{
  "num_hidden_layers": 20,
  "hidden_act": "swiglu",
  "norm_place": "pre",
  "qk_norm": false,
  "attn_scale": 0.177,
  "tie_word_embeddings": false,
  "init_std_down": 0.0,
  "dataset": "wikipedia_en"
}
Each number is 128 + 32 x the weight over its row's rms, rounded and kept within 0 to 255. Layers, rows and columns count from 0. The size above them is the row's rms in percent of the matrix's.

# layer 4 attention query, 128x64, rms 0.166, rows 13-31,44-63,76-95,108-127, columns 0-63
size [ 93  98  88  97 112  92  86 109 103  99 102 116 125 134 108 109  98 108 112  94  86 102 110  89 101  82 106  97 108 115  95  90 105  90 102  98 108 110  86 110 104 103 110 110 135 100 111 117 113 104 128 112 128 113 121 125 121 106 122  82  79  98 103  85  92 106 103 107 104  89  98  98  99  82  92 109 101  87  79]
[[124 133  93 131  55 113 170 143 174 184 112 156 148  94 132 178 125 122 120 121  86  68 158 122  94 108 110 153 115 140 106 106  92 182  97 126  91 143 136 106 122 185 103 123 157  83  84  63 146 146 177 162 161 127  97 142 126  83 129 102 192  78 138 133]
 [169 119 100 181 140 150 117 150  50 131 179 107 123 137 153  99 126 159 179  61 106 170 125 116 148 142  93  99 136  97 139 144 115 113 191  72 139 143 106 134 116 176 102 147  77 114 191 114 156 123  72 103  96 169 189 141 115 122 113 118 136 167 146 164]
 [133 167 115 159 162 155 139 112 152 160  96 132 155 134 163 159 114  83  94 115 127 164  51  96 159  74 140 171 125 173 123 166 123  78  90 137 132  95  83 109 167 133 189 137 156 107  30 146 148  93 125 120 126 154 158  67 121  89 138 113 145 110 125 140]
 [132  63 114 138 109  70 178 185 128 174 152  48 109 143 153 119 153 192 132 119  99 138  61 129 157  95 137 182 122 131  83 136  97 119 165 178 142 156 101 149 124  98 108 113 105 163 130 109  85  86  97 121 120 148 124 125 165 146 107 161 100 134 146 189]
 [178 130 136 169 144 162 146  52 135 112 152  70 154 144 203 166  76 135 150 198 108 149 100 128 115  68 145 170 120 160 176 126 174  73 117 184 126 108 149 139 131 113 116 125  73 108 100 146 136 111 168 109  89 101 102 112 126 111 154 130 162 119 100 119]
 [148 161 185 124 161 115 141 155 156 125 116 133 168 127 104 166 135  96  71 146 184 142 156  96 174 148 122 146 207 124 166 136 160 194 147 150 132 135 103  68  89 172 113  96 136 125  77  99 165 105 161 155 155  99 107 133 121 161 166 104  90  77 169 108]
 [110 124  70 172  73  62 143 147 168 100 114 123 146 155 142 145 121 154 125 127 122 153 137 123 127  88  81 146  93  60 123 168 150 142 151 118 128 129 160 122 132 127 127 132 186 188 151  92  35 164 168  74 109  77 142 182 110 136  95 146 113 155 114 126]
 [116 123 127 136  77 204 173 177 137 121 141 168 110 146 114 123 172 142 159  66 115 159 130 128 170 152 152  97 112 136 119 196 116 116 118 161  84  63 122 168 116 111 113 112 148 126 112 152 155 131 106 108 176 158  93 192 119 138 114 107 178  52 114  83]
 [135 137  79  74 152 108  85 128 117 128 102 133 158 107 128 159  89 116 191 127 182  96  76 108 190 141 105  82  91  73 132 155  94 177 139 165 122  73 129 118 135 105 118 144 191  61 155 119  94  81 171 139 129 181 116 138 151 118 141 150 111 102 126 107]
 [ 95 138  94 158 156 123  82 144 131 153  95 159 114 116 220 121 128 125 138 163 133  99  86 163 122 183 124 108 138  89 102 215 114 112 140 100 140 137 138 150  91 125 139 103 152 113  99 186 177  92 132 143 151  77 103 138 108 148  78  47 123 134 172 124]
 [145 158 136 167 134 132 143 129 132 119  91  82 112 163 133  82 152  79  90 143 127 109  91 144 188 110  94 112 169  44 162 152 151  93  74  69  92 120 178 107 128 154 129 112 146 120 100 168 168 154 151 115 128  94  82 151 138  66  99 161  99 128 184 133]
 [158 101  94 179 135 116 139 102  71 163 163 147 135 110  74 129  84 130  99 104 136 127  92 144  92 134 115  46  85 178 145 146  78 103 107 143  99 126 143 188 118  91 122 131 125 142 155 153  99  65  83 142 136 125 105 111 155 143 170 205  87 151 147 154]
 [ 77 178 153 117 134  78 160 113 125 107  72  82  92 140 126  90 147  66 127 133 157  55 139 124 127  95 147 101 138 120 165 137  45 133  79 122 131 116  98 178 123  98 161 105 147 143 111 133 166 137 115 148 133 160 148 119 180 108 116  80  94 133 180  68]
 [ 89 143 180 181 176  97 112  91 107 101 123  37 141 131  31 126 166 150 106 121 105 127 128 134 130 131 115 196 155 139 150 192 108 128 125 110  80 130 136 116 108  85 153 125 135 118 131 137 169 137 109  85 148  86 152 107 152  72 149 102 143 173 112 141]
 [110 147 149 164 107 119 127  98 148 188 100 139 109  87  46 106  81  79 144 115 170 103 128 139 165 107 119 162 159 150 158 127 128  90  98 113 166 157 160 159 129 108 173 131 139 175 124 104 165 155 160 121 159 173  71  90 150 158 155 141 142 193 186  86]
 [123 119 133 112 123  86 106  76 128  76  92  80 106 115 118 165  82  93  69 146 118 139 132 185 119 100 114 138 119 148 159 146 200 184 126 183 149 138 131 117  76 140 134 142 118 119 181 149  93 126  66 130 156 139 158 147 106  71  71 128  71 111 145 169]
 [157 143  89 120 145 110  92  61 123  84 101 119 143  72 141 140  86  80 100 156 110 100 123 122 123 156 130 160 147 150 142  57 113 143  70  71 128 169 165  35 105 108 128 123 149 187 105 116 132 155 167 128 173  90 130 108 178  93 122 107 149 135 143 118]
 [131 152 175  74 128 133 123 144 169 125  82 160 167  62  88  88 143 120 123 174 194 140 132 115 179 101 102 150 177 110 108 138 109 149 111 138 197 127 143 138 138 126 124 173 186 109  94  84 117 154 139  93 188 154 124 163 195  96 114 109 158 108 152 133]
 [148 140 187 136 139 147  99 111 217  80  81 187 141  56  94 106 136 136 140 157 166  99 145 142 157 106 106 136 132 141 145  95 145 150  48 133 115 125  86 105 129 107  99 122 152 152  93  78 141 126 107 102 152 160 105 141 123 123 157 113 173 142 200  85]
 [115 178 160  75 127 133 175 117 108 130 140 154 125  90  73 127  97 132 108 120  80 116  99 131  63 170 134  71 136  81 153  85 127 180 165 163 107 141 166  96 152 126  98 122 129 128  98 136 186 126 138  88 101 103 173 100 119  79 146 149 126 165 156 210]
 [159  98  53  82  47 152 158 115 159 193 186 125 101 101  85 175 179  97 138 143 167  76 151 122 128 116 127 140 173 103 112 140 144 135 117 163 150 115 152 108 136  80 123 132 139 147 190 164 148 104 149 169 119 107 148 122 149 113 169 144 155  85  99 117]
 [136 151 102  77 157 141 161 152 145 144 105 176 124  85  96 107  94 163 148 139 153 130  59 139 145 166  87 142  96 134 193 169 115 185 156 130 110 125 140 134 145 157 118 158  72 110  76 157 122 131  79 108  95 103 126 139 149  80  89  66 198 147 102 156]
 [124  81  26 152 169 112 164 136 127 137 119 137 113 114 106 162 132  97 105 172 110 112 120  89 136 123 127  99 119  85 160 125 211 113 175  85  91 136 159 114 148 113 157 176 143 139 105 158 134 182 146 143 137 148 207  87 127  72 143  87 143 150 124 148]
 [138 118 126  69 165 107 152 114 161 116 119  88 167 112  68 103 115 193 156 167 144 147 101  79 138 164 142 111  62 109  91 130 141 109 110  29 142  93 147 157 161 110 119 145 107  86 137  66 144  90 137  94  89 119 149 101 104 167  97 148 160 122 103 129]
 [162 153 159 184 184 181 166  60  74 170 134 161 140 145 117  94  72 132 171 141  98 185  41 124  98 141 154 146 128 142 120 121 162  90 126 144 104 136 106 133 144 122 104 100 118 135 120  71 106 167 120  73 129 160 127 115 118 128 120 113 158 158 161 175]
 [ 61 130 107 145  90 116 137 174 175 129 129 124 161  85 124  95 116 170 123 177 111 146  88  93  65  92 111 107 143 101 110 105 167 107 124 208  82  97 128 127 194 149 103 142 111  85 126 150 104 119 137 129 155 161 171 131 137 124 190 143  91 153 105 188]
 [107 129  98 133 145 114  70  93 104 164 205 101 133 105 142 128 169 146 171 132 165  89 109 110 196 131 164 157 111 102  66 126 164  96  94 138 137  95 121  85  79 167 136 104 153 141 187 125 123 151 152 173 132  87  64 117 106 143 106 136  88 117 169  87]
 [147 156 161 134 100 120 117  86 112 143  94 110 174 149 112 115 163  66 149  99 135 129  90  90 113 118 115 100 132 152  70 113  85  89 114 104 137 162  94 172 106 117 181 100 160 187 176  67 152 147  84  90 123 130 157 149  66 164 101 126 139  69  78 114]
 [198 162 161 115  75 153 110 107  97 139 177 191 102 139 167 150 175 174 118 109 153 141 171 140 154 127 156 121 136 151 130 122 135 172 159 179  95 137 183 112 121 165 162 107 143 142 171 155  96 190 137 115 143  55 141  98 175 130 128  80 119 112 162 113]
 [125 147 163 129  85 108 101 154  95 138  76 108 155 107  97 129 126  91 109  39 159  98 128 162  95 136 143 217 113  80  94 134 145 112 116 142 136 127 151 141 138 141 104 141 138 128 130  76 176 107 114  70 156  83 158 181 152 146 152 128 169 101  66 175]
 [115 125 174 163 113 136 129 111 113 168  98 113 137 168 155 145  86 128  68 124 106 171 120 156 157 127  99 138 184 146 107 216  57 141 156 132  95 189 145 159 205 116 141 101 149 132 117 116 134 151 102  77 123  95 117 137 155  90 111 123 171 157 156 181]
 [124 102 119  94  97 205 134 132  75 127 141 116 106  60 107  94 121 144  95 150 128 151 130 124 147 177 118 155 143 149 113 135  87  94 120 109 190  98 172 115 120 138 204 153 123 152  91 117 111 146 126  99 172 122  67  72 122 118 162 102 115 176 104 206]
 [135 171 136 127 100 131 139  61 115 127 120 104  51 178 127 122 108 176 145  86 176 126 171 111 120 161 135 120 130 113 111  86 166 146 120 142 137 130 159 197 104 135 146 153 129 118 151 136 106 149 129 150 151  93 130  93  27 179 186  82  77 117 106 118]
 [162 139 174  94 112 109 170 133 137 132 102 147 128  95 201  93 134 145 149 118 133 105 171  72 147  65  88 106 128 131  93 186 159 147 132 140 140 119 142 144  81 108  69 130 151 158 184 173 144 147  93 167 113  93 141 165 106 132 101 216 136 146 131 169]
 [158 131 158 104 115 117  78 119  59 167 127 121 121 123 124 170 118  91 184 126 152 156 155 111 137 168  78 167 145 155 120 141 143 108 154 133 177 126 156 149 118 112 136 147 123 179 167  86  94 162 124 120 142 175  89  93 171 174 108 177  61 165 188  76]
 [151 156 126 123 117 153  76 189  91 120 137 170 115 141 175 183  52  75 110 192 131 129 114 130 105 148 156  95 116 119 131 108 142 166 110 173 160 145  71 136 115  70 157  87 116 151 113 142 176 120 167 110 120 122 116  96 131  95 165  49  99 106 120 129]
 [108 165 137 129 134  69 129 150 141 117 160 145 116 200  90 140 126 119 107 135 106 121 117 160 142 111 101 114 118  78 186 109 138 105  88 160 145 147  87  93 156  96 205 142  92 106 126  76 157 164 115  64 125 159 156 184  86 126 127 144 164 190 187 133]
 [115 130 126  95 103 110 132 146  99 131  97 169 132  80 157 148 101 136  86 116 145 143 121 146 128 144 122 139 195 111 153 171 110 126 101 141 141  87  80 178 125 177 112 171 143  58 110 155 138 144 152 150   0 110 122 166 136 101 140 101 110 180 117 168]
 [ 71 112 122  90 139 118 208 154 129 109 140  99 115 127 132 138 115  78 133 174 122 104 147 129  27 104 133 142 159 129  99 114 160 134  98 115  72 130  89 126  75  99 183 150 101  81 152 101 139 121 156  50 117 111 104 107  92  74 130 124 108 120  95 108]
 [164  48 129 115 189 130 120 151 126 105 127 138 136 128  73  92 178 153 131 155  85 152 107 121  59 183 165 111  84  59 139 136 133 133 161 117  66 108 149 135  67 136 120 141  99 106  56 124 158 140 118 123 143 121 113 123 110 102 156 193 149 130 142 141]
 [ 70 141 159 193 118 147 137 116 139 183 126  55 127 148  58 130 166 106  97  89 128 104 112 140 136 143 127 114 110 109 100 140 148 121 127 110 146  85 101 102 136 173 159 141 112  96 165 123  72  80 119 148 192 142  57 184  91 150 111 184 120 129 156 131]
 [139 138 135 147 171 113  88 151  95 125 140 157 137  64 140 146 110 195 158  77 141 168 104 104  83 125 104 116  77  83 124 108 162 152 148 184 108  87 191 216 107 137  96 152 108 167 101 160 122 125  90 111 160 138 154 129 125  80 174 121 154 164 123 118]
 [117 127 130 143 116 126  97 150 138 114 142 149 185 133 159 191 124 171 129  86 139 145 128  93  74  99  88 101  96  82 108 107 140 163 151  96  22 124 163  58 114 126 141  99  83 171 121 146 141 157 130  81 180 164 120 137 129 157 121 164 114 167  85 147]
 [154  97 121 109 155 177 130 146 113 134 152 143  94 144 130 124 118 152 181  49 190 210 160  82  88 106 127  66 110 104 120 160 101 154 101 103 125  56 116 127 114 152 146 188 102  95 152  93  85 140 153 143 130 136 123 158 157 137  97 186 147 119 139 118]
 [122 144 115 106 134 181 149 115 177  64 163 113 100  85 112 149 124 101  85 128 146 129  82 142 115 190 142 107 151  98 155  90 123 105 145  77  61 118 160  94 118  84  57 136 102 172 125 121 132 142  73 118 161 151 112 114 158 173 158 143  77 122  70 155]
 [135 185 104 110 180 103 181 116 109 119 131 115  95 179 120 108 114 104 119 110 187 146 213  86 142 130 158 112 185 183 140 169 130 136 143 128 151 108 175 185 119 123 127 140 159 130 149 142  72 156  86 208 122 132 113 111 109 119 116 126 131 187 129  89]
 [ 99 162 112 125  65 111 116 103 108 131 108 110  66  89 127 134 155 114 134 131 145 123  25 139 178 171 159 116 125 125  79 156 125 143 109 159 118 118 147 116 121 159 105 164 159 153 133  87 172 182  99 168 119 101  97 148 150 153 112 226 115  92 156 139]
 [109 141 182 112 118 132 116 133 140 132 132 121 124 100 101  79 130 146 130  46 106 155 171 113 118  94  52  97 114  68 142 152 175 177 130  97  92 106 159 121  92 174 172 134 122  60 135 156 127 153 200 165 143 115 158 106 138  96 150 178 167 118 105 117]
 [110 196  84 152 139 138 156 107 114  92 130 113 145 109 163 164 200 152 132  86 143 173 199 128 161 115 149 157 115 107 171 143 127  89 149 147 142  91 140 179 154  85 109 134 130  67  98 141 138 132 139 103 116  56 169 161 161 133 124  81 109 112 180 170]
 [ 82 119 126 124 145 115 100  99 112 101 159 163 166 198 102  92 123 103 124 141 118 104 100 141 154 166 108 150  84 140 125 128  94  33 148 123 145 174 122 108 113 142  79 122 129 124 124 134 172 162 112 112 150  91  89  97 174  52 152 182 165 160 177 166]
 [154 115  65 156 130 130 110 151 171 133 182 159 158 137  73  89 117 156 134 118 103 118 121 122  84 155 131 144 147 149 126 137 135 125 139  42 133 153 180  84 177 160 162 116 143 164 115  94  45 142 102 131 186 146 151 155 118 147  76  64 131 155 126  97]
 [130  75 130  93 144 136 113  98 150 104 137 127 159 213 143  70 172 165  95 111 118 133 116 143 155 116 118  89 113 107 108  28 175 153 104 119 142 169 134  66 157 141 120 137 152 146 155 109 174 170 112  86 131 127  85 106 163 152  74 176 136 146 108 144]
 [181 124 193 148 177 121 145 148 176 122 122 164  85 203 122 112 153 198 161 132 132 129  98 146  85 132 151 114 139 110  75 126 150 206 172  96 110  90 134 133 137 144 111  98 154 167 100  89 104 102 116 141 140 100 123 104 112 120 154  93 124 206 123 102]
 [149 105 138 150 132 159 160  96 160 156 158 135 147  90 101 136 142 147 104 140 155 141 114 127 147 162 147 157 115 123 157  98 182  79 135 116 115 136 106  96 163 150 169 102 158 162 132 120 221 165 112  76  59  75 166  92 123  45 167 114 147 180 139 146]
 [122 114 135 166 145  98 133 136  62 106 111  96 153  64 128 128 132  83 148  81 154 166 131  96 130 109  75  72 113 122 133 140 116 130 137 121 125 119 148 207 121 180 135 131 121  76 113 187 162  65 120 115  87  59 127 148 134  56 133 129 142 153 177 145]
 [ 72  84 145 114 101 135 155 169 121  86  51 182 167 118 138  98  73 116 135 102 115 121 101 158 120  90 102 132 139  96 149 125 125 101 114 187  81 118 115 126  94 112 137 144 129 152 130 105 193 171 157  86 113 141 177 106 170 142 166 122  45 145 169 137]
 [142 141 120 106  95 154 109  60 151 156 116 143  84 130 142 152  82 115  79  81  91 149 184 112 123 144 140 148 172 105 160 170 186 115 134 123 149 142 116 161  94 186 215 183 115  92 168 145 132 139  91  80  77 139 106 121 130 129  74 135 136  91 124 133]
 [104 101 109 114  86 203 138 155  76 147 122 131 144 137 138 114  86 158 128 167 128 127  84 205 179 134 107  88 167 180 142 154 100 186 149  90 148 176 117 143 136  77 119 100 131 195 173 102 108 156 146 171 109 158 115 132 147 146 171 125 147 101  87 128]
 [149 124 157  68 111 165  97  75 133 131 122 107  73  53 115 105 157 172 189  70 114 140 104 103 128  91 124 140 133 154 120 113 192 126 104 149 172 139 152 101 181 166 156 158  70 109 129  73 164 119 110  79  86 137 170 121 114 130 118 127 172 118 143 135]
 [111 159 108 151 154 148  58 144 109 104 106 167 190 138 111 175 138 152 137 157 169  92 154 100 127 139 124 119 147 117 155  77  94 116 124 118  45 137 103 113 156 144 147 190  98 134 194 131 132 186  73  94 148 181 167  92 129 130 157  89  95 152 118 123]
 [ 74 115 124 142 138 129 125 152 193 146 144 116 139  78 146 110 146 194 146 138 105  74 121 152 107 142 184 121  89 131 102 112 135  99 127  40 110 156 151 124 166 140  98  98 138 135 126  69  71 100 158 172 122  63  85 112 106 166 109 164 129  76 100 141]
 [136 198 133 146 145 156  71 157 122  81 135 114 197 141 118 169 134 124 148 125 162 130 128  94 171 118 139  98 159 188 172 147 122  95 127  81  67 193 111 123 135 135 127 131  94 170 213 153 137 206  99 135 134 153 131 124 129 147 128 141 166 154 111 141]
 [ 98 158 109 127 139 183  96 157  76 140  68  77 117 120 148 128 143 112 122 126  90 150  87  98 113 152 156  93 160 152 172 171  77 188 168 122  72 142 166 134 129 136 116 116 100 121 167 200 144 135 128 101  98 111 172 149 120  95 131  96 169 148 193 173]
 [139 135 138  80 134 125  96 100 109 129 126 126 132  95  95 191  98 126 150 109 142 143 160 170 117  79  70 126  72  93  98 181  94 150 113 164 171 130 153 109  95 130 132 100  99 104 113 217 108 135 183  83 130 148 141 144  82 157 130  85 165  72 101  87]
 [ 87 152  63 126 155 177 117 176 130 100  74 140 144 174 136 121 129 148  99  88 107 160 152  78  93 178 110 132 140 133 181  79 105 128 130 117 120 128 176 159 117 152  93 157  79 122 124 192 153 146 114 114 162 138 128 143 139  63 150  72 130 132  69 179]
 [131 146 131 152 106 121 126  34 157 128 101 137 114 105  58 124  59 134 175 100  87 159 129 159 135 165 113 162 116 150 123 110 141 156 132 122 104 163 121 162 188 156 164 168 109 139  96  84 158 158 164 104 166 143 110 141 139  82 122 149 211 124  82 152]
 [170 107  84 140 113 102 115  82 155 156 175  90 152 124  95 121 120 153 127  67 113 125 181 167  86 119 114 140 118  86  89 171 105  80 139 108 137 165 157 130 123 149 129 135 156  65 131 166 128 160 132 183 129 109  31 165 144 118  92 144 140  58 128 114]
 [180  86 103 125 142 180  92 130 141 138 178 112 161 185 110  85 137 130 115 158 150  93 104  92  98 124 164 119 153  92  83 101 170  71 109 159 147  72 146 107 135 157  65  85 169 132 133 109 107  85 110  84 118 126 158 104 128 124  63 176  96 129 172 123]
 [ 98 138 117 150 144  94 149 103 126 148 161 155 125 185  75 121 121 188 154 100 136 155  40 153 172 143  99 190 143 177 162 146  51 149 148 111  49 131 115  96  77 119 163  90 119 141 139 118 111 160 140 117 112 113  76 105 142 105 149 135 163 128 122 116]
 [123 120 102 170  93 182 148 109 106 119  92 135 214 132 145 111 147 129 153 176 150  89  71 101 168  66 164 159 120 170 158 147 113 130 162 126 146 137 108  83 153 175 148 147 106 169 121 199 154 140  72 169  97 140 114 150 159 101  96 152 128 147 174 133]
 [104 154  99 152  91  87 136 177  42 134 118 137 130 114 144 109 124 117 167  83 119 121 140 141 166 150  90 108 159  81 114 140 156 122 139 133 142  96 112 151 180 151  98 106 163 161  67  80 197 175 107 171 101 143 170 120 191  90 122 166 152 144 155 162]
 [ 28 156 155 203  89 155 104  99 122 161 135  87 104 156  95 114 109 119 143 143 126 131 153 133 134 132 131 144 144  98 195 133 115 186 136 118 113 106 165 182 152 117 170 132 112 139 105 131 148 159 104 110 112 131  94 177 196 146 142  61 135 136 140 189]
 [158 130 173  56 112  97 177  85 176 181 108  93 159  76 149 111 139 161 122 119 159 130 182 153 130 138 104 134 140  98 140 149 147 149 156  97 164  99  87  84 119 142 122  98 184 120 126 116 122  53 129 106 193 174 130 122 103 130  86  67 126 135 142 158]
 [155 128 182 109  87 109  82 175 119 196 109 104  84  69 164 180  86  68  82 118 123 150 117  88 153 138 106 116 104  87  77  88 148 155 114 101  78 125  96 136 134 100  93  91 167 168 131 100 154 119 131 120 164 139 121 109 105 108 100 121 132 183 108 168]
 [122 208 100  85 115 110 111 147  92 125 151 125 125 129 195 104 132 140  74 179 158 175 112  97 146 103 118  46 146 162  76 109 146 113 127 156 122  83 190  98 103 115 187  78 151 163 171 101 120 117 131 130 150 124 164 167 136 145 161 132 144 146 128  91]
 [ 99 111 184 194 157 156 128 113 139  80 167 146 132 183  73 165 145 136 184 123  61 124 164 116 134 123  75 144 150 152 130  74 133 134 156 147 100 210 105 165  84 117 104 111 116 128 128  89 151 196 105 155 158 135 106 165 125 143 117 156 115 108 149 134]
 [165 161 103 181 158 142 176 120  84 142  91 111 134 158  67 119 153 202 130 184 156 117 151 124 159 149 110 149 116 171 125 194 149  98 146 107 181 124 162 120 146 117  78 129 152 144 138 110  95  86 151 103 167 151 110 165 127 182 148 102 190 139 151 170]
 [133 133 131 160 129 142 144 218 136 137 130 139 132 127 188 162 136  98  85 112 136 142 142 156 155 176 135 114 119 196 155 194  88 137  90 106 148 154 191 150 120 107 149 146 167 128 160 104 112  97 168  57 139 142  72 178 147 121  79 108 122  98 167 149]
 [128 125 107  81 143 123  98 114 121 109 132  86 103  84 162 147  68  92 192 124 113  94 104 147 111 118 135  69  99 210 170  92 132 109 131 132 122  47 141 140 169 118 150 110 133 114 155  80 100  57 116 201 101 184 113 138 136 128 133 122 105 137 123 130]]
# layer 4 attention key, 32x64, rms 0.173, rows 12-31, columns 0-63
size [ 94 101  89 105 108 104 126 101 109 110  90 114 106 123  99 103 112 112 107 106]
[[ 64 128 167 113  80 120  97 103  84 135 140 143 129 166 120 135 106  45 166 107  99 161 137 139 110  90 119 135 176 126 132 174 115  94 129  76 188 135 139 118 123 118 107 116 202 114 109 178 133 129 174 156  86 157 138 165  81 109 177  98 111 144 154  73]
 [ 50 113 124 132 105 150  97  82  64 158 186 116 150 145 143 151  97 147 105  98 116 138 119 135 153 163 125  76 116 139 113 133 139  91  87 163  88 142 160 156 155 187  85 169 147 160 124  98  89 140  90 113  71  81 122 119 122 190  77 123  82 133 150 155]
 [134 134 139  73 181 118 180 160 187 109 172 105  57 137 124  54 108 103 156 136 161 110 145 125 117 115 156 165 185 147 167 153 109 106  64 107 138 156  98 147 134 102 107 126 130 113 116 144 166  96  96 114 107 150 141 127 127 126 155  69  54 165 151 167]
 [156 166 114 172 129 115 125 153 105 151 129 171 154 153 134  89 183 104 187  90 105 119 139 125  99 186 118 124 119  88 135 150  89  96  76 109 171 112 173 110 129 136  80 186 168 146 158 130 108  87 156 151 176 109 120 121 166  51 173  88 139 158  91 102]
 [132 155  69  82 158 142 149 111 130  90 119 112 141 168 165 102 115 219 135 139  81 108 132 161 111 127 125 120 132 143 101  93 159 146  85 202 147 157 149 139  72 143 127 108 106 124 166 151 164  71 187 137 119 177 123 111  49 114 153 110 104 154 134 151]
 [143 167 162 133 128 143 113 136 173 109 117 133  93 159 153 145 110 127 107 181 148 139 168  96 120 164 150  83 145  87 115 114 162  97 203 182 125 150  95 102 128 139 110  78  94 103  76 140 168 106 147 143 161 126 120 132  88 189 131 170  88 117  34 163]
 [ 91  90 100 143  64 107 114 118 110 164 161 135 136 156 144 162 131  70  97  84 175 109  87 123 135 134 104  98 143 169 125 148 154 124 172  84 173 201 158  83 132 151 140 128 185 187 151 120  81 144 104  87  89  96 119 163 149 169 100 139  85 138 122 161]
 [117 112 140 101 125  92  89 109 100 156 141 139 204 137 133 156 179 128  71 133 104 119 107 145 132 147 135 134 148 150 147 234  97 104 136 101 193  65  73 141 131 148 161  95 149  90 135 152 120  70 154 133 137 102 140  82  70 125 152 127  85 134 151 130]
 [122 145 137  89 121  73  83 126  82  94  95  98 150 107 152 125 128 118 154 140  94 180 133 141 218 149 136 103 123 148 140 138  98 157  96  92 142 104 164  73 166 102 108 135 146 115 135  65 164 122 116 171 108 142 117  78 130 133 103 123  94 220 162  78]
 [181  83  89 122 142 124 162 184 116 117 137  95  75 120 127  99 119 132 180 146  69  88  95 101 128 134  91 158 135 107 125 188 136 154 101 115 142  93 117 126 154 136  90  43  70 126  67 148 159 101  77  92  67 146 147 118 160 137 124 151 133 143 122 157]
 [118 168 144 138 128 118 177 127 137 162 114 110 130 103 163 163 132  85 151 151 129  87  51 151 105  74 181 138 142 139 119 180 147 199 116 122 112  96  86 115  98 112 150  94 157 173 125 106 134 187 113 182  91 125  84 122 110 127 154 115 193 164 118  66]
 [103 180  90 122 157 104 139 139 174 127 111 113 113 103  74 131 145  86 121 107  79  91 152 110 182  75 161 181 137 114 136 196 113 109 124 203 119 106 178  97  36 141 117 167 119 130 164 148 166 126 143 176 140 114 136 121 106  95 126 108 111 112  88 134]
 [134 114 147 143 128  61 116 131 140  85 114 146  95 130 188 103 194 139 106 162  87 109 145 154 121 120 166 144 111 112  73 141 118  57 154 116 121 122 111 121 170 126  99 109  87 158 188 123 124 167 176 131 127  91 130 179  45  63 149  89 159 135 121 129]
 [ 78 125 156 123 108 110 103 155 141 120 167 123 152 104 123 121  94  87  99 167 152 101  77  89 102 184  98 141  59 130 135 126  84 106  92 128 144 191 130  94  92 145 146 174  76  69 185 120 154 167 176 153 135 131  95 100 122 109 157 133  98 126  58 125]
 [ 67 144 117 158 167  88 116 144 180  79 106 154 113  63 113 160  83 199 124 107 151  82 138 122 117 155 182 106  75 117 138 142 154 124 105  95 160  74 135 116 127 123 226 132 104 112 171 162 106 101 107 152 136 153 118 115 159 115 112 133 109 128 116  81]
 [173 148  16 161 109 111 138 165 136 108 131 149 146 141  86 103 159 143 147 140 131  95 125 167 147 150 111 120 125 119  95 177 153 155  97 100  73 168 155 122 152 125 117  97 146  37 113 117  89 106 114  83 153 172 112  87 113  86 117  67 113 114 138 106]
 [122 167 110 117 149 138 107 168 149 115 150  72 131 136 142 125 148 162 157  95 140 156 167  87 150 127 152 121 145 145 112  97 129 121 128  52 102 142 152  95 162 157 111 189 136 102  79 132  84 127 151 133  74  28  89 148 129 169 203 174 160 147 127 134]
 [132 107 126 138 129 120 122 138 157 129 139 113 153 183 142  75 180 215  72 129 100 136 122 147 142 147 147 115  64 101  97 131  88 161 132 155  79 143 131 128 110  80 100 147 132 102 120 167 151 127  29 121  99 147 133 110 141 212 112 172 111  97 111 107]
 [147 145  46 125 127 102 109  99 103 130 198  78  81 130  84 142 173 122 133 148 123 158 150 100 114 141 124 200 118 112 129 133 145 149 148 152 134 159  70 106 134 170 184 143  88 182 128 165  69 132  83 154 156 146 181  90 123 166 134  92 156 139 148 121]
 [158 146 174 214 144 109 124  87  86 131 114 166  94 177 123  94 153 184  82 115 176 145 132  98 184 160 112 124 102 152 175 139 101 132 111 111 104 162 175 116 150  76 133 114 116 123  91 188 163 133 153 153 140 107 148 127 136 174 146  82  66 121 137 102]]
# layer 4 attention value, 32x64, rms 0.147, rows 0-1, columns 0-63
size [ 93 110]
[[128 137 148 150 167 152 149 168 160 168 138  76 110 151 130 135 129  91  90 162 112 128 120 174 147 111 151 122 114 160 174  79  92 166 108 106 144  87 129  87 139  96 156  59 192  59 124 127  93 117 181 115 154 138 113 103 158 115  87  94 141 201  81 146]
 [134 109 113 137 169 156 120 110 161 108 180 176  79 149  90 125 158 134 175 114 169  78 123 141 134 112 115  94 145  84 146 160  83 175 145  89 143 156 138 159 187 123 105 116  88 133 131 105  81 187 152 156  92 157 133 127 131  85 107  29 141 133 175 134]]
# layer 4 attention output (transposed), 128x64, rms 0.152, rows 0,32,64,96, columns 0-63
size [100  94  91 104]
[[116 180 137 138  84 112  68  91  70 165 119 114 123 140  79 108 117 156 148  56 113 120 101  65 141  86 166 130  91 154  92 121 103 162 126 102 146 142 104 189 123 109 110 130 130 141 176 121  87 143  77 137 131 104 165 207 102 116 163 131 126 139 180 158]
 [146 107 145 142  82 118 130 126 161 127 108 110  94  69 188 117  88 128 133 172  76  89 153 111 150 164 117 103 119 127 192 155 228 119 124 156 152 133 138 148 140 138 131  86  90 151  67  91 166 126 204 101 112 115  84 144 132 109 140 183 110 118 119 117]
 [108  31  76 132 155 119 168 218 131 124 164 182 150 151 128 146 138 151 137 201 147 143 106 182 109 154 117 104 195 151 126  88 115 116 131 107 127  85 154 116 189 126 142 109  84 144 148  83 110 115 117 126 120 108 125  73 114 141 111 114 157 143 118 135]
 [120 154 157  74 126 116 134 132 164  83  65 104 165 127 138 127 166 168  93 111 189 141 205 144 109  93  53 135 113 124  99 162 147 121 148 136 151  75 147 108  95 169 133 137 151  99 109 143  98  96  93 152 145 192  99  90 121 177 104  75 127 151 138 101]]